config.toml
hidden_act = "geglu"
norm = "rmsnorm"
norm_eps = 1e-06
tie_word_embeddings = true
parallel_block = false
init = "trunc"
init_std_up = 0.0202
max_grad_norm = 1.0
batch_tokens = [32768, 65536, 98304]
train_tokens = 504100000
Each number is 128 + 32 x the weight over its row's rms, rounded and kept within 0 to 255. Layers, rows and columns count from 0. Numbers have three digits each. The size before them is the row's rms in percent of the matrix's.

# q: layer 7 attention query, 768x768, rms 0.0411, rows 481-575, columns 224-255
# k: layer 7 attention key, 768x768, rms 0.0411, rows 481-575, columns 224-255
# v: layer 7 attention value, 768x768, rms 0.0803, rows 448-532, columns 224-255
# o: layer 7 attention output (transposed), 768x768, rms 0.0715, rows 448-532, columns 224-255
q481 113:175125105168136168174162103144144145141115144103174178150123177128132116120184121072125123140148
k481 108:111123147099120113165155085121141118103164147164172163099177098103197115142166141156113126155127
q482 101:121121144115102179228214128048139134123133111125173121191130120096043124114112087139127131167075
k482 103:111114151093085124173122167114129103178118121159102122136125096132149102176175102155130089093124
q483 108:111116162163087137105071115122138080107138112125101071098145188118193090136154168154095161144098
k483 108:140165097087075110132143120160101197137086135146123114138167103147114122143180070173127057117147
q484 106:150206197130141155110152113143058138164113061135137105098123186109175129108111147176156104120120
k484 102:174148116117101099163164083094165118147137141152120152160079131136096153179099151120146103162172
q485 104:120147145150131133103098159090147183136103119131115081097190081095108086140138143115105146116159
k485 108:132132043125160072121106134051160108097144097174102136127114083173130164097153129098193087101090
q486 105:183091119169136148125106149109056136115108100160136119218098110171111113129158139110087147143140
k486 106:079181077135094224102124119161135117178153091155126186152108093046064102112144117096138177114124
q487 111:115070133140184107168100115100130149133140133124054101146095078137160137119126144134093131136112
k487 108:110152132162149102113121068135113111094127083132095064126165182165125124183132119095139125065158
q488 118:091109166112056117109110109111155112167103165141116143128121131180106127074112116135083141110091
k488 114:134093056131115103070093151055101116134084128142109162147127127098111088117183164138101106165145
q489 108:114133138106116153121175166140152155171214149179159164160146085124099092122165082146171136101073
k489 120:107069127182087139096090156103064153116146104150133160111130082137181115093141059134133199145097
q490 121:128158119083157156120072133166165139181102128161136120149033137092098119085121170179135105144109
k490 112:141147130163135100125132088112138174097119100134128109138137154130160086160162157095135125168101
q491 115:161161158173102079061052095179157161126137136157110145094161128129190177162142157122047130121124
k491 117:115172117128161144110116121094061219144097076111072119070143150085123115152145122150121128094110
q492 120:169152130119166174128164147106123167124125131090092163148100134134140133141137117110123156170094
k492 117:095060170083121133122189107224116110185120111080126122149084162106110126107159140156144168085127
q493 117:132156139115122117098174193084165049100117058186148059147052199191131133153101091156142212170123
k493 116:137144129127135109143161113095175093150095130108194143147082121096201167148128118158158062124093
q494 116:132120146176128080116119158138161155152125151166100070111075102082149063172176101142142116149140
k494 119:138067119105147100071135104140164103135146139115129142173139110157171088130173146128079141077128
q495 111:090139178156142111138097105146067119159091125197166096192164127099134122136067112098138116152107
k495 106:137084103159119136111094117101100109079157100092081111200112142151167176095162122083099139131095
q496 128:166156072143096087111124110160101147113122159109149099189084122100126088118125177068082193150122
k496 121:148032110169191156149155120155136117137186159069125137097145126101169162139102162077121144146143
q497 117:173109106100172077110221143153175149114113128136158139133149072097189119164151115147116099119134
k497 114:110150109138108120150141156090132094095125141171131156094176109157112095165158090176156119099107
q498 120:154148130087161102095219103080124172129165085102148121125086093040102095144149117149167105119142
k498 116:082141166147079103150126086176183158109094138210128111064150102124160106167120140076129122164139
q499 118:133193189140075086141164100149112116132152132083191157185099196164041103095175092106103121133119
k499 112:122143123084110126137162090125135140164118089191108146154108076142131077135083161129165084110066
q500 124:098144150117141161117127128103146113173181147154184164155133135123153105085103121075082107137121
k500 114:135124104130115121132127097123183139151188145120042183109161110099092124141129130093141091129080
q501 122:151118105144122139110210133067172108099081095105174103112129122150128072159206107126118116080149
k501 123:086086174193112098075139114135106180148097161132087103138097146141121065164171150153192099140136
q502 110:132131155087123148142128173196101144193114131157122080111101116117132075153105140079101106121118
k502 115:164156127153128155135155139192168133169143113113126134121097069092129150169143124100142124176092
q503 121:111074099149143194116154135148141082126082146081095160134087170116123161114127139123107141148108
k503 117:166149165101200115191133155144125126162193100096068102157164091097105150099129138136091107130143
q504 116:143127164100102186107104104154158067123099092137141118130127115143151184135122077151171125133116
k504 116:128150077161108206166150175077123089160167132133169154158124096087133115096136161160114146073150
q505 121:072183046069177119184166135163098130116070133136118133144124138194125111109145167136127127114159
k505 122:135093151086088112085098128109142093158069105145076134138164160152141169097080096081086119159084
q506 113:122198137151177136159116135148117105101102081168128123083114178103156115141064099114081099158138
k506 118:126169139141163119105233119089053122077115178171137141158128165120149160092137090111173181116080
q507 119:171154090104125116086139178126148150101145111114119148107084107131140161134152115086106133137098
k507 122:145124125151147148095093121120141163086145119144145127088143062159091150201098095103172131094170
q508 113:129090132127127189134137108117141080142128144119150143152093124135095156109069136141116128127141
k508 119:188140110116121141122165082207111079123122150129099127116131115128107127122091092105096149095152
q509 116:089084121167205115142134177154140055165086083118125141127181126161206101109118140147128194096143
k509 115:099170107166144137157148110135179140125109052149136165141064158152102133121103171109132120129136
q510 121:052051101103122139131132196139143095152139166181097178131068159171165061078130123144116218140088
k510 120:059152175071138075148134126062127164095134020124118170132140088084123111108071139113092182128122
q511 113:129094145154121186108085130180168164134066120142135173133178149123227090080115132123167171093193
k511 114:095103127087161155102076089153163091073141163175133128125142139125136116102127159157204179079150
v448 071:156167127184141111187092174092140139114104111124087105121116141154185115137100054166145096150098
o448 072:103065141120132163114115129125147177099137159127171120177198139164059189115077157100077085138137
v449 070:118135162074181133092192153088140100111146134168142090128196125135158108143110132152145134147136
o449 074:141097073126119147140154191126120113144099127119114104178089190141093138122108116111124088145136
v450 072:195109102129112134091144166129113146161144101148150134139075079148072155147185130134090184175136
o450 074:142119141137090071175149079138108110166142212125084156070165143098145072081161091169110179100126
v451 068:071151139115128134102162151117085146081081213135194104112139181070171128116134064144178099129168
o451 073:158105140095183132173097124136071095135233098108121167137153130135112105094141159123136059125143
v452 067:135090135081118136066134157169137067105079168146143131167099127114102124164132142125087141097113
o452 069:094135064125129147149142102125115132141123120116130114161141165135184145117119163166171159113128
v453 076:144148110130161135140120094125101161114113119142171135133142098195094135107146116127130118141103
o453 074:154093189140124176109158148143155095135122153155145183103111155087098107113175172180143140104165
v454 069:098144096135113124157133120147153110119122166157107127206141120173134136083103145163159136113121
o454 072:119125151061175102119153151161102168153138137143134161070032097098159102093107114135146131090116
v455 067:101122121097151110160092132110125116156129114064132121116082101151121151149104115153074129118128
o455 075:105081118154130150152146124136152145070133147131154184107135218188177152127157149121148154137145
v456 072:120084183097104106155140134133154197147127119165132146124112129089167125112119124110130173149048
o456 074:145167121179136163119090084110073067085162107170147107148090118114164206135099128134132120112107
v457 070:171153174099043159099123049150171138103101139108175157093122164128116148159115083137119123094167
o457 072:124128098117125105123103182114173110148160107086133140200151118128174103130182154098132094158121
v458 069:106207095124138138138084094130104104108155123129114149157098119096143197141133137145106146136068
o458 072:115116112164090120142123114119154111126158164146137101160159158113121092120074182128104149145183
v459 072:126107186111131144134051163166169073184093096145141111116112154151063069131087147174091130111141
o459 071:130155132156063094165165105143167127053165193126115110080205132151198147184215115103104155110110
v460 067:138119018110170134155104089158041063121163095196129131141129132189061101108135122092125138133083
o460 068:156083142170077133129087161121159136114107146125133102078129110070137131161139143180121090076202
v461 068:160148089133146107122130139084120125152063162136147121149152106101119172139159135112095132150131
o461 073:127081184104114114096117126172185130134160113104141123162136128183186094101095104131154156085111
v462 072:153114104101159095113150132157099132118161174123148132124153101154135090175094133158114150197126
o462 073:104105153126164086170140150107133134120111090120148086143094149138111204060122125059132131104133
v463 070:122119141133089100067172136113094111156108127160114130130123124213081130167120143144152134135095
o463 074:175157105116079089142101146083139159150160129137153112128055135118187139099126076127087126093092
v464 062:141139148147121123131163127172123149151105134110145121107166103146100098086146111156095190115119
o464 066:072075126093148131155043155093094140147131155112128119147140183173106119063133149154109188169123
v465 072:159094162077072119104097164135092113102091144132090169192142119140118109117142110132139167165172
o465 076:065112078066168179146117156145144129118218127153102111161124140120179162082116109100162140137103
v466 067:157143138088069170096056091105111133117090077186175138115139144152110199103102113039192141133104
o466 073:109081098201150106155192123102058146119160157068112148150106087085152108147194111137123112063090
v467 069:172131154166158079172131164129143130121135109144070141125127089121115116110141117098113124067177
o467 071:145124124148100188119134153156097108142141095121080192083140151178198158070124085135155157193073
v468 072:146085098138144171154096160133124133106104117098156118157158151134113123143115122131154067140136
o468 076:124111151144094170137116106110193135138151136193125112163115152133127136131139133126175180073106
v469 069:165166114136124118099151110058145143108212107089165083067180112149092126183110083113089108131123
o469 072:154089143164105200139117129140135113154101076092129192169112181096176148102200129128130131092151
v470 072:126119150117113097124147144129054112097119158136132188072119146102055135158100095141138142164135
o470 075:080122137129145139179157137124086184100085130128142153178103134142111146143187145140101089151189
v471 065:106178114132116110103061129149169141145175145108129143130109198181132104153170128175133069114065
o471 069:139091152098107101096102103127104115109078089113110158095069104159124157174146134091104207126132
v472 075:128100107149087162145155063171154129120150125082132121100118113168071087111136099059140106189112
o472 078:140160122177169062064115188109158165130131184136130158152128120083205167131150116175121168130126
v473 074:108104136128103161131107128168143147156131106112079124071119100147130119095083131100100130094152
o473 073:107151138129132120132131133084124077144110115138101179074127116140098133159147119112140150145039
v474 079:131112140097167140109131114150123138092173121114131116128085144116139143134132148131119098116151
o474 079:099117145106128068143102145085111110055166139099157108136125139088099113207129103117108108093164
v475 066:098065057129116147141131136127164140146129093129170159106107140177138120142147128127091108109118
o475 072:151172126106123161156165120177131094143118111138095116107145083072087147155090083169139139176123
v476 076:131129152107154056186063118169203101125087127065069174079087124148051122107114109132171128126117
o476 075:133092109154135157129148145149085116095106120071165105159145153125141161114104129157121156181140
v477 071:096175192107130111113148131109143144123155071172105177134154092131228141141109128121089176172151
o477 075:133139093180127170061147110103132143115145150142173131172133184117116128194156124135171090111091
v478 068:193027184127136148111105143167153183108112055119154137095112116135146141078144155085138141093095
o478 070:085110126153074110131137195115098125109214169165077101122090133092146146190000108175172088138116
v479 072:099151112176139138155113187102118109138097108139100121153120063133111138120148153156139130154076
o479 078:144118109110106092111111138171146172105164184155149147177132174091139119123103152158065055128112
v480 073:165146120148134171099145134130158141172086128155112057147111164165172081114118144129104056120150
o480 073:172188108120052118095146156187127128118121155106135166111138121102102084114110152122150159119148
v481 069:194089116205111127072139125141154139143137116080138097110146122156139153088185185123107130098167
o481 072:063137126142112126101093092081139131172124159168123122144110142156144146153171072113121161117097
v482 064:066077126171120120152169209091114085186180161159123132055164112167127130153108117097060131145130
o482 068:176175108105064177107129122114128146110090055112117155153136173057033151134148105119118047170117
v483 065:145079165164037089132113110148205144092144121138149134115144128062118141151115161134131101133149
o483 069:093185095126145139142152135158097143163131147043107161120056110127169127137169133163101123171067
v484 068:117081140147104114090104151162134155071151129165127117151144121143115148074142154175164095052137
o484 072:103168093073054140075185111095143130140096176147113127114140083154095120116136130065096133118118
v485 071:088094099181096152145124100091162114052163129128058139154142055127055080097105095145158101166118
o485 072:118130150137103095084115154108125191128160185143151129124057133031182207182187132151065140082119
v486 072:111066113168074179140170105150161110148104127131164175102152180104136098156099131160137118189154
o486 071:130137118127122095142151136171120103118177105154166142113061132092134141000082141115131145096129
v487 069:059123193180149158126167208118104110078124113166104100110117102152096117116161174146089117164150
o487 073:116154096116135126104131107118206118150146143120086138127059121097181155139172057124124172098115
v488 070:152112129105109119109161106144093160135134156061148124106113107137113137149140139154132161133156
o488 073:102092126100080148141145147124117084149105094122118141147221056129118085118134135115171099106077
v489 074:135165143123148128152149156085071156171137132169120205140095094129138082162133081122102149136058
o489 078:182106156103155104142165069143117169064179094155151107124140121128122162127162133121151135134174
v490 077:108125084075146148141130089055119128088162124083100141137143144122102132073127129135134156139181
o490 077:138146134059071102100142181173082131161109085132155151124148146121106099174126175151089098130129
v491 067:136081109124144118126178105118156171138157120103098130160178129107138096043086172146161184065140
o491 070:174199130095120106119123130142141063148109181099135124110084072088175149137158184068143090130085
v492 073:157102122123212162048200096081118152073102131166130081156145083163103131077163178113143078100158
o492 076:128080153140093130167123163124106064197136056063115126095109136109180099139102130150155214160103
v493 069:112163151177116126139109152128136169115078106109067104080098133055129138168110087112114119175124
o493 072:142110063119139122115163105170100122126140102134204079180147133101100099107054164111142130126114
v494 073:075159149141162097067113118134163144126113117162154159134138176111137136178121124121106135173125
o494 074:144103181141096180145118164104102081137104169079136129112139083095101160172158110126148118148163
v495 069:187172128156196157116190073141184127118140117123055152128105137172157193129156138117092123107133
o495 074:146142111146065133099134176154182126110120132071134173096082175105193148138130113068146128154164
v496 072:155157095186107159167104096151127144184131108093154152114099146134125155110136130088071128147134
o496 076:146166148100095128103131126131087120108138186177159126146214072127139115135144145103118106132121
v497 063:114075164137088099133087174185194145154119094113140129153161129168121147150057128136115127129147
o497 069:084187153131125092069080125130151119113117113123115086129142146145182104151083100116177152039133
v498 073:137102030153069145130123106164082127129067178100146121105157133095156124145107142087200148072125
o498 077:140093125127136148135201145127157127166191126118125109154159095046159147170119155128150085166113
v499 068:110114126126119129118110099165104127092198165161086123087141106105113090122131124137159121091148
o499 072:110162096130097150067112155134120149096063170091155098177128110154122158084116145145166099106119
v500 065:175095120123168112106174103088120160139143070089177126123170122053144057143143087150166140134165
o500 068:139152105148201095120100157137128168101130140123120120167097065120136154086096138098141093152076
v501 067:115110093118139101123098137126113169112045112141122078144112186139129147159108143151171120104108
o501 068:085107180159126144120096164135173049157153109187111143121108110165162136187123148169118115165141
v502 072:111137111115124175106087163107113051140115091103112110170165198153201180172072156101142139208132
o502 074:118128148120140183127181079103142167111123120113128155119154090150127123115150125136149086056136
v503 070:214132125136106125083136176118148136124129087114125107143167131134145118077124130161093145116111
o503 073:094179078090108127174129081133092084161139140093115165156096128181139142134102182152143142148102
v504 066:078094220098132056149195087122085155158132182153114078102117125142089099134166181120134127168130
o504 070:172141116170155130100083137158156102109158113105094139102156158104151135112106125122142158090076
v505 074:143145136152087128120126127125100121153093144143086163152096071186077142123111097185085127119117
o505 075:178180098126081089211119117158168114153152138151073080130146167131160095110133124108133146127099
v506 068:104122157140122156140134154105134140196095094116076152126062083166134122157134115032121092124150
o506 073:145132125165093127102147122090098162067131139185187109125114189142203152168136079175083141116180
v507 066:113114149092123196109110092133141089099108151118111185161129185172092159111131181127130120178205
o507 074:167086095129124103158200203149167132143170099155121145137126134122161177097135103131160168120141
v508 069:127125111136125129116111111138085122141082119017153131163106114152096150164137123081205136142142
o508 072:129120127106133152177174146125171107147112104118102083095124115107154176114066149182159181082168
v509 066:183091078095129197090111152114101120161133154135142094107113110152069123108094081157132091093154
o509 069:095176148152168054151161114092133148077140118133097130123119145172139119138111139173079167132153
v510 070:098152122068021142110095166121135153160105089159161076117143075104132127116087113150118135154090
o510 069:156132108151222109128128135167188162080157114103124072119131193094160081157127137150146152183116
v511 070:145140086113127166142183091108116128108088160148199133101120119135110093099142167151159111141184
o511 071:135153167150158127138190151181105093127087133148130150177186155079146100169123109148086177129144
q512 079:112140166101102136101140139183071065115145070142168110147133140092062148137176124076067162078110
k512 078:129128093173143095136135137164123161111123145152134124090056102141152099145132152111148077122128
q513 080:146149199124183074128145133160108103090092144146098116169126124115126142105094149150144162132162
k513 074:103105098083138202115152113090124165175105113130151129155153146092145101070126088091113088116122
q514 082:082139123086135095132175146160107138158051086099092103114131178087179123122093067161145113134135
k514 074:134080104110104182106119114179154141092171135113143187147117128142166110082120119119150130142096
q515 073:188113076091111165137128101101176087171156117120112126133173089133129176149148130154148179147096
k515 075:103074145140131095130137086088105100122099156117164209128163109110073062101102133163121122110174
q516 076:133093147095142115180074203158114084129089115086176089120072090150207086143135156076084148069156
k516 074:137134158147158127056180105171146107091177118111095155080106105078123132109136140100130107189154
q517 082:087126095101162093142066123156185133129074107119095163126136194112131156117093147085152104096090
k517 078:059088069153145127084116069159147123149145082147180158195187093143095119120152153128150147142099
q518 079:087180108141118177133160163086174134151132139105103140095173124133140146101097124091119134119109
k518 080:196147167168158150148049097125052124069107182190163184161142056117149134101131159137099103130178
q519 080:144084123128202116096148159153135134117154137149167160116125148108153217108121106176122136107167
k519 079:136140083173078132125093155131169147140139189113109117131175106140137179134162103111112138135083
q520 078:165153176084093177117127158103108032130145100200181051095095148134104111125138140115098137135128
k520 072:157147138097083139183191090176204165099120095155146169059079131096074080213163091117150129142167
q521 082:102124131178155114126158149155119147116101061133113181102154100223108106157078155141159186094141
k521 082:076084137147105167126091140141152124156145128123153143146108154093150159069077070056101188084077
q522 079:177183084087191136078088123171119092089153134127144083121120103088140112117130170139085178136146
k522 073:061117127082138128173161186095206126121130086082116070103152123109097123066145092114216106160111
q523 083:127078131186136122126105147124114125127099095067135140040109086127193178123061203113148143106153
k523 079:110095123169117215149166122144193144116098081166106087164111083137215126126126107103136126073171
q524 080:109081148153159062160100155130148160126139043069123175115088156185112125091107142146117138126097
k524 079:070178128108149135134219117199125136151189072156114170140118121131123166179092154138164121123097
q525 078:131158085156125140168129149180178108146082087144186128134145120100176179120143135177107132157150
k525 080:104116115123154108114061095094151155120115196156138132185045137121062117086094101137138106149121
q526 085:147193133081156089078091139140144151129123198167155102144210117147133129199126117177105123096119
k526 080:143180147178204120131101103062106132131121191122170129126113150119121101160158151201107152138161
q527 079:127099095153147096135152202143174140149125106139085127136168120107062135127095147153109113140175
k527 077:127134148106120165146162143140097132104134113073094144110127140106155133087180149111115132118137
q528 079:142110095130105094178095089164155142124135135130122160160130115159112118088093214124096158108159
k528 079:129069145130085157113136101107125205078102111098091161134153130137149125169027062095155122140198
q529 082:090155148161124132153100119126205174094129134062120126156118103090137149139164140128106072093019
k529 081:186117133149173065097103156107116079103133170171163141088119099082140111142165109103164119173207
q530 083:154147106141152051131188130114154166147161104194186140100145194118122187132171097049116106107157
k530 080:169119107183131125145104082167114152096124118170100189172073107112171132111079119115122143102108
q531 084:080149120120098131166203103123201162114091148155125179111122128142096144140141162111146120114074
k531 086:170138084103142132113148110124094058189098202079134114121075189175110156124125089091110086109139
q532 083:148151099122181192097109171075108072145078159203142096151186092141178152175118103147083103075124
k532 081:131153125091202073111134116134163044126162143169149103081134146096138105192196109168149101123172
q533 080:150121158103195133029182100089132051135095136109088081090150181169142140182090132149125098064175
k533 075:067157126137106179185113143109103117118119139103140116149130046146146144162123137165159134141126
q534 089:134111182117124134101117159130112122186135122183140143135170103119137160187157134151090159081140
k534 080:152138161107128120119148160097155089122138207140087129085168135115132103126131178122097114139127
q535 078:176174109112138092130116146130104146109204137161130077124121110099104152168106100134155148141154
k535 082:049178131185143148152162097144137124149117112079103072102114095122141143062121145136081110133141
q536 081:136114199121121102183202121125118116135170115130177109147184088119124095116157107154165095129135
k536 080:096138092116153049100111162144110177104126041142119135113100113117122162125129148127122119129157
q537 087:144096131059112064088128155133108078137119160228169153150219122132136115154159099131067117113120
k537 085:134112131060103115120142151108093126079127145181152091135095094068116114168152118138090164147057
q538 085:140146159101104143071116162148155093150095161140094116143138108115135151139177100131084148126117
k538 087:163152162136169147144066183142060105140124145118093156109101164080131099178141109182183091111144
q539 083:160213112149216098148108110124108120118117155173114178147154149138131163137135138130106116075106
k539 079:159129151102138117140057128110169097171152101143135142078151110150134113127137164085117079116080
q540 091:087131098120093134176145090095109138148120190083134164061126235109072089148124166208126085115141
k540 087:121156176052138143132179188135088085201083097086112138148085102170136185136173119115158187111110
q541 081:090158205122082165078139137073122085117111184137192176149118095139100092143120120112117103154166
k541 085:135073141144184128133092166150095138119098059114104143088182124097193155093108109177128102131185
q542 091:129108121173101143136169088144121136143137080057116127169047136143119138109072150111114103132095
k542 089:129150109077121106200119175097125135089171146105196214111181114119116124078146073126134078128129
q543 087:199121135155099128141171062065067129114100156131176097145104148086141175105114145110098124102084
k543 086:127124145100131141101098140092067107097227137183085126129132116088090121135103122153117203110148
q544 093:137126131067193130095104182146157123116161145202155111118168155115165126161118160162121124136129
k544 091:137175119154141069162093088089087100177104181122135099075159140100136129198138147130116132155117
q545 090:182213152105120127155103147131131032161077121198168115188093121080130176155083120142143122094080
k545 086:150120114137127095128093124177172108086111144171079162148156114129055095098166106146126132148129
q546 092:113135159110170130147138124109112125172112116086089166111084129127129131131143082122108123115202
k546 092:192110128120131096183153124134154125108149160174145210115121142096163196171083051102086216137158
q547 091:089136124112126086150148174104092143152153141120119159145108112169112109169093143115110107149155
k547 091:139112133100129140127167157148140075126110147111131139095141127065130129066127118133133087212112
q548 095:141172182106138112086114132096130106174155148199135127134131107101155102125118166204075087085130
k548 100:157150109125177122141096129179165092145066135168151155166110095145138135161127073097198078142156
q549 093:129102158083171131081132133055095139139126072095148154157133133157074136072166104130100159105138
k549 090:114184151159171172155093177130136141122097076093130184133150051140162069090139151115093104183093
q550 094:122072067114163128165136141121180076132089127158154184083174139118148092156089100117172120189120
k550 091:166199076193068152127094131236143124168085087103152119099141145145150168176126098074133195135083
q551 095:066109146128180120100108145189039078141179157152168053140081077089139149104072132101141094162156
k551 097:135086140127154124167100152133126144167105148097106111144188083098175080121161134120124136125119
q552 094:093129130116132181101109105095140118147118056113128143121099162152140105123120189144182109115207
k552 095:102146157140107115056144105132157125148103144135112167131106137088153159159138148168083189119167
q553 104:140164093102142119158122176143133171129118133116187161117057173139099137159114170097144066120104
k553 094:142083100094095165112174136176101096197173092089102151149138139156119116106188121128115138110162
q554 098:173109138168126180145118133144105114117155150133100174129132135157140134159146124157152146182115
k554 104:183137078122140093087091162073132109128138093127176172122118204176105118062104141174113178161118
q555 112:150167122104154127102160119111131125153124076108134138146077143134188184095137122162145140152101
k555 100:161104199138161084128107133123126106100150148119128124116111094159127128158095199130165096101171
q556 102:086120152126124106157133066160198126074184142141125118100091120136146134140116115131111091114136
k556 103:098151157203117114104170152136212138155102113100144149173138101091175122125100182120169095100104
q557 104:139125091164178138137123126164066142057160150123115130056108113140108102136095095168213127113135
k557 107:152138100110138102150170123067118127124106120145093067111149119113083088210140085141063131137191
q558 100:124090173191150106078090123177072159103064089098115123143095139144117159170040146154116130111097
k558 104:107152132162192100079151158080154084156185112041122143122118173130131118155114152173133131187117
q559 110:118102173164123082174151130070139131076113151189145058125130127094138110168174154172031133177154
k559 104:112093166133126157130142141113128145129130096117122125160143161184184112154169150096140105116165
q560 121:151154097136157118097091133151090111123141166152033150108085051169152098119126136066145102183128
k560 110:140151070082143092092149129101103155105120140194109163084085107145215194147116107123112137108129
q561 105:116141145101083064142096087075137171151116136089160162141088130120145133074116125169094132148074
k561 104:190143110070174109135166123108119167115173121106164169127137146135119127144137104182136110163100
q562 111:103123161126101160175150162187187129204084108126120098146161112150143144177101071095176185129144
k562 103:104024176181185101105142110195106103187124125119129136125146141144175105125174105126123178133164
q563 114:093115117087108144155098173116131091129168195144144095143116099111135090122144132148076166120123
k563 111:058151103117171140120105104157072043098184115120150100097102091134098159140166141182141187126136
q564 112:115134118117115126144105100208082144159128118075121110109142204081121122122116133145135134133127
k564 105:130158104163057165137097115125091157096149095154171164095141108071180131128150095108112131129126
q565 106:121087129165092157084140101085113118156117167140110111170107059148113181184177104125129114106176
k565 107:043127177136124115130159104168066131197087156121123109075069121078119123129129128114111088099045
q566 108:132199143130085139108024095164060148100122139100112147103169141118142121129107114079157102059094
k566 109:133171137159146135101121129131147140122176055144092132166128109126144110142107118131138118101135
q567 122:199103090192143069101179110128109180156097149171118132137123122152072138158106135129097118133113
k567 108:142141100048130189124117101202132099118136102207074169127145095148169140107135145139066141145169
q568 119:117162098055059202175120123245192105118129120127135103139215118081137123127133141101101127172109
k568 109:113167129124121173106055086097128117122158098123144181216171052167093097076172173146122114122100
q569 108:100062100166131128141142122157120142225159135091156119159160165115155127085163051154144124138098
k569 108:105124146148139144085067159131125113150147100110140118128117139152130157048069129146077105181144
q570 113:113114118135124146173102148128166098134132104152135144212165105095176106172111130126173163075161
k570 107:099171161166133098146161094115118083198135091101114087084153119135101134083143193096130133137127
q571 116:103118118136139136119135127101133166124132170116148080137114107124110145126164099105125141077165
k571 108:150138105095121115167160106206144137139103118155113101090096149131153140141122148133164190070111
q572 118:133161144118115139116106164028103123119095135128159092096111137100100113132168158158106129115160
k572 107:163120156103053125128097140148125107148136087143167155124066158108143152126171149179089094148151
q573 120:147115077151113143152093115130125144102123139182126064060095078132101097081123145173093138098091
k573 108:115108055114135122090116076131152111147136100170103107125136120114130091079200065125097137132138
q574 122:118148164209144131184139198138188155128171114125162050112060126163124129090136140133149050186078
k574 112:103128112131123138110143076152079161168087103100133163109227200087137185119142124141114099093149
q575 113:135092152065112138205114166133091154190162094084108158114090140114156117156121132148109110139159
k575 104:140115121150058127192140176091129142120098156132070070149098160115122117121092155133080163086160
v512 109:094164193142090086106175136195147154080140153115092133135167152138128142088100149152115153152106
o512 108:100186196168122094140130138158183131061116128180069117116186112147105158108154141114123156124110
v513 113:184098177172182110155172152076138141163109150128086080123081160115141142124158167159131146127150
o513 111:161134139117189092128152131141152114150095129137056129138089148110168122100146161125145134152138
v514 112:093113148107135150100151148160147122132123131083153138106126190065184133104158083087084180129158
o514 110:156141139137107121080127141142133107111116148119086112074133195064160183091149113100139146096112
v515 110:145118121113139194150065119106114128074143158136094092119139095125139113108094140171139050110171
o515 108:084084075118173175132076044115157120097150185134118098119192090120093119115094127188147098145162
v516 107:147155162167115150121112112164085135124144101128115149161118098130128114106120148124129120084101
o516 104:123155162148109132135142121105147150108122119136112158111098116144158171126139119124131157115102
v517 102:125128144155182135157195159111138159146032102179146147162101166068127176176130158147120094147083
o517 101:101130174101139124185216140132142148147075109136136181130089095069162189127142211125126108123081
v518 106:112179171099171168167117210128180106168134070111133128218138107124063122079138128092124141106141
o518 108:137183142085169207176130163115145065126094107080096132166090144152080096121161127104100163116131
v519 101:146132094136114099157128116117154126140086124125087129130139128139131147134068204101131064133105
o519 102:122094102172162110195089081113119147145111123154048114138128112153101182132110163104121088119088
v520 113:162079110195167070148116182099148145156138137161197131174141143098120154125093106144085111139108
o520 110:142035058173147093140151154078148176145167141115172102152146139084132191163102121152063147168105
v521 107:126181111106140063162090118161064111152120112159164125130122059169135067066166119161138126095150
o521 105:107181116076160104208152131163094141110116127198183087103135074125134024079160134161118090115140
v522 114:145113137122155120117188142149102119155071152131068174165153114130120079158152157155109078120123
o522 111:126074136085123130154180109134141116116082119108090217124150119116074076138178153122122134146164
v523 108:151097069128115135076147096163110128151129095213157112140106117089147163147152123102142112160153
o523 108:130117091152094116092162096150104133137140076187146126058111084097159198166167109108130100148119
v524 111:143133141111100124122097130141175134132144117053201154135122125153142114098113165137175130077112
o524 107:155109173079173133110108139160157104158189124049201163148102173179165159134123146162188104047136
v525 107:090147067119111148117119171165161099166135130110081123072159171123129111072084168150089137208175
o525 105:089128069126157141158112173180124073160115137160098132108109131155147138039091136147097136185167
v526 113:148122139097099159101135060172185070156107107120160164116111129166106150078131140075180130095110
o526 109:093148107113124146145126082175182068168152157134210113105151168123115131119163177112126170107143
v527 105:115067108079100105110159160096115123146087101061082088157135085107149119028140128116121164181077
o527 104:158121125095102132112136143106102156130113084150106104146102117089160129061180149126131169155102
v528 106:154150141071150209119099209163102035181122131132131155122041164146190201121140139097131137109111
o528 106:142108137069133220121115172098084091122133169112087132145066124158132197096129155083161122102101
v529 111:117129116142092154051156109119128167083098140087073118123105142150121126115157130135182147146121
o529 110:128129142103095098117134079096163197079080142131072136139156085166141098096152096144186167145110
v530 111:132162118133090100149066112157121186121117090128160140110086176115115106106117044105162138116118
o530 109:134133191146061129145113126140153151085146106181168185123103203076152136119089051121132122130154
v531 113:082107069139084133098100125150125068150117138077106116110103122144178167135109111159167111104153
o531 109:135175053131157136104098133117140057161111152049184117096151125156127156108146142128127144125130
v532 110:157147124155131156073137122098099132182114112088175067162113134093171121101129076092143137141149
o532 109:187139138150153200115151112109117125141143125131147024143126125126144085125142113070128137145160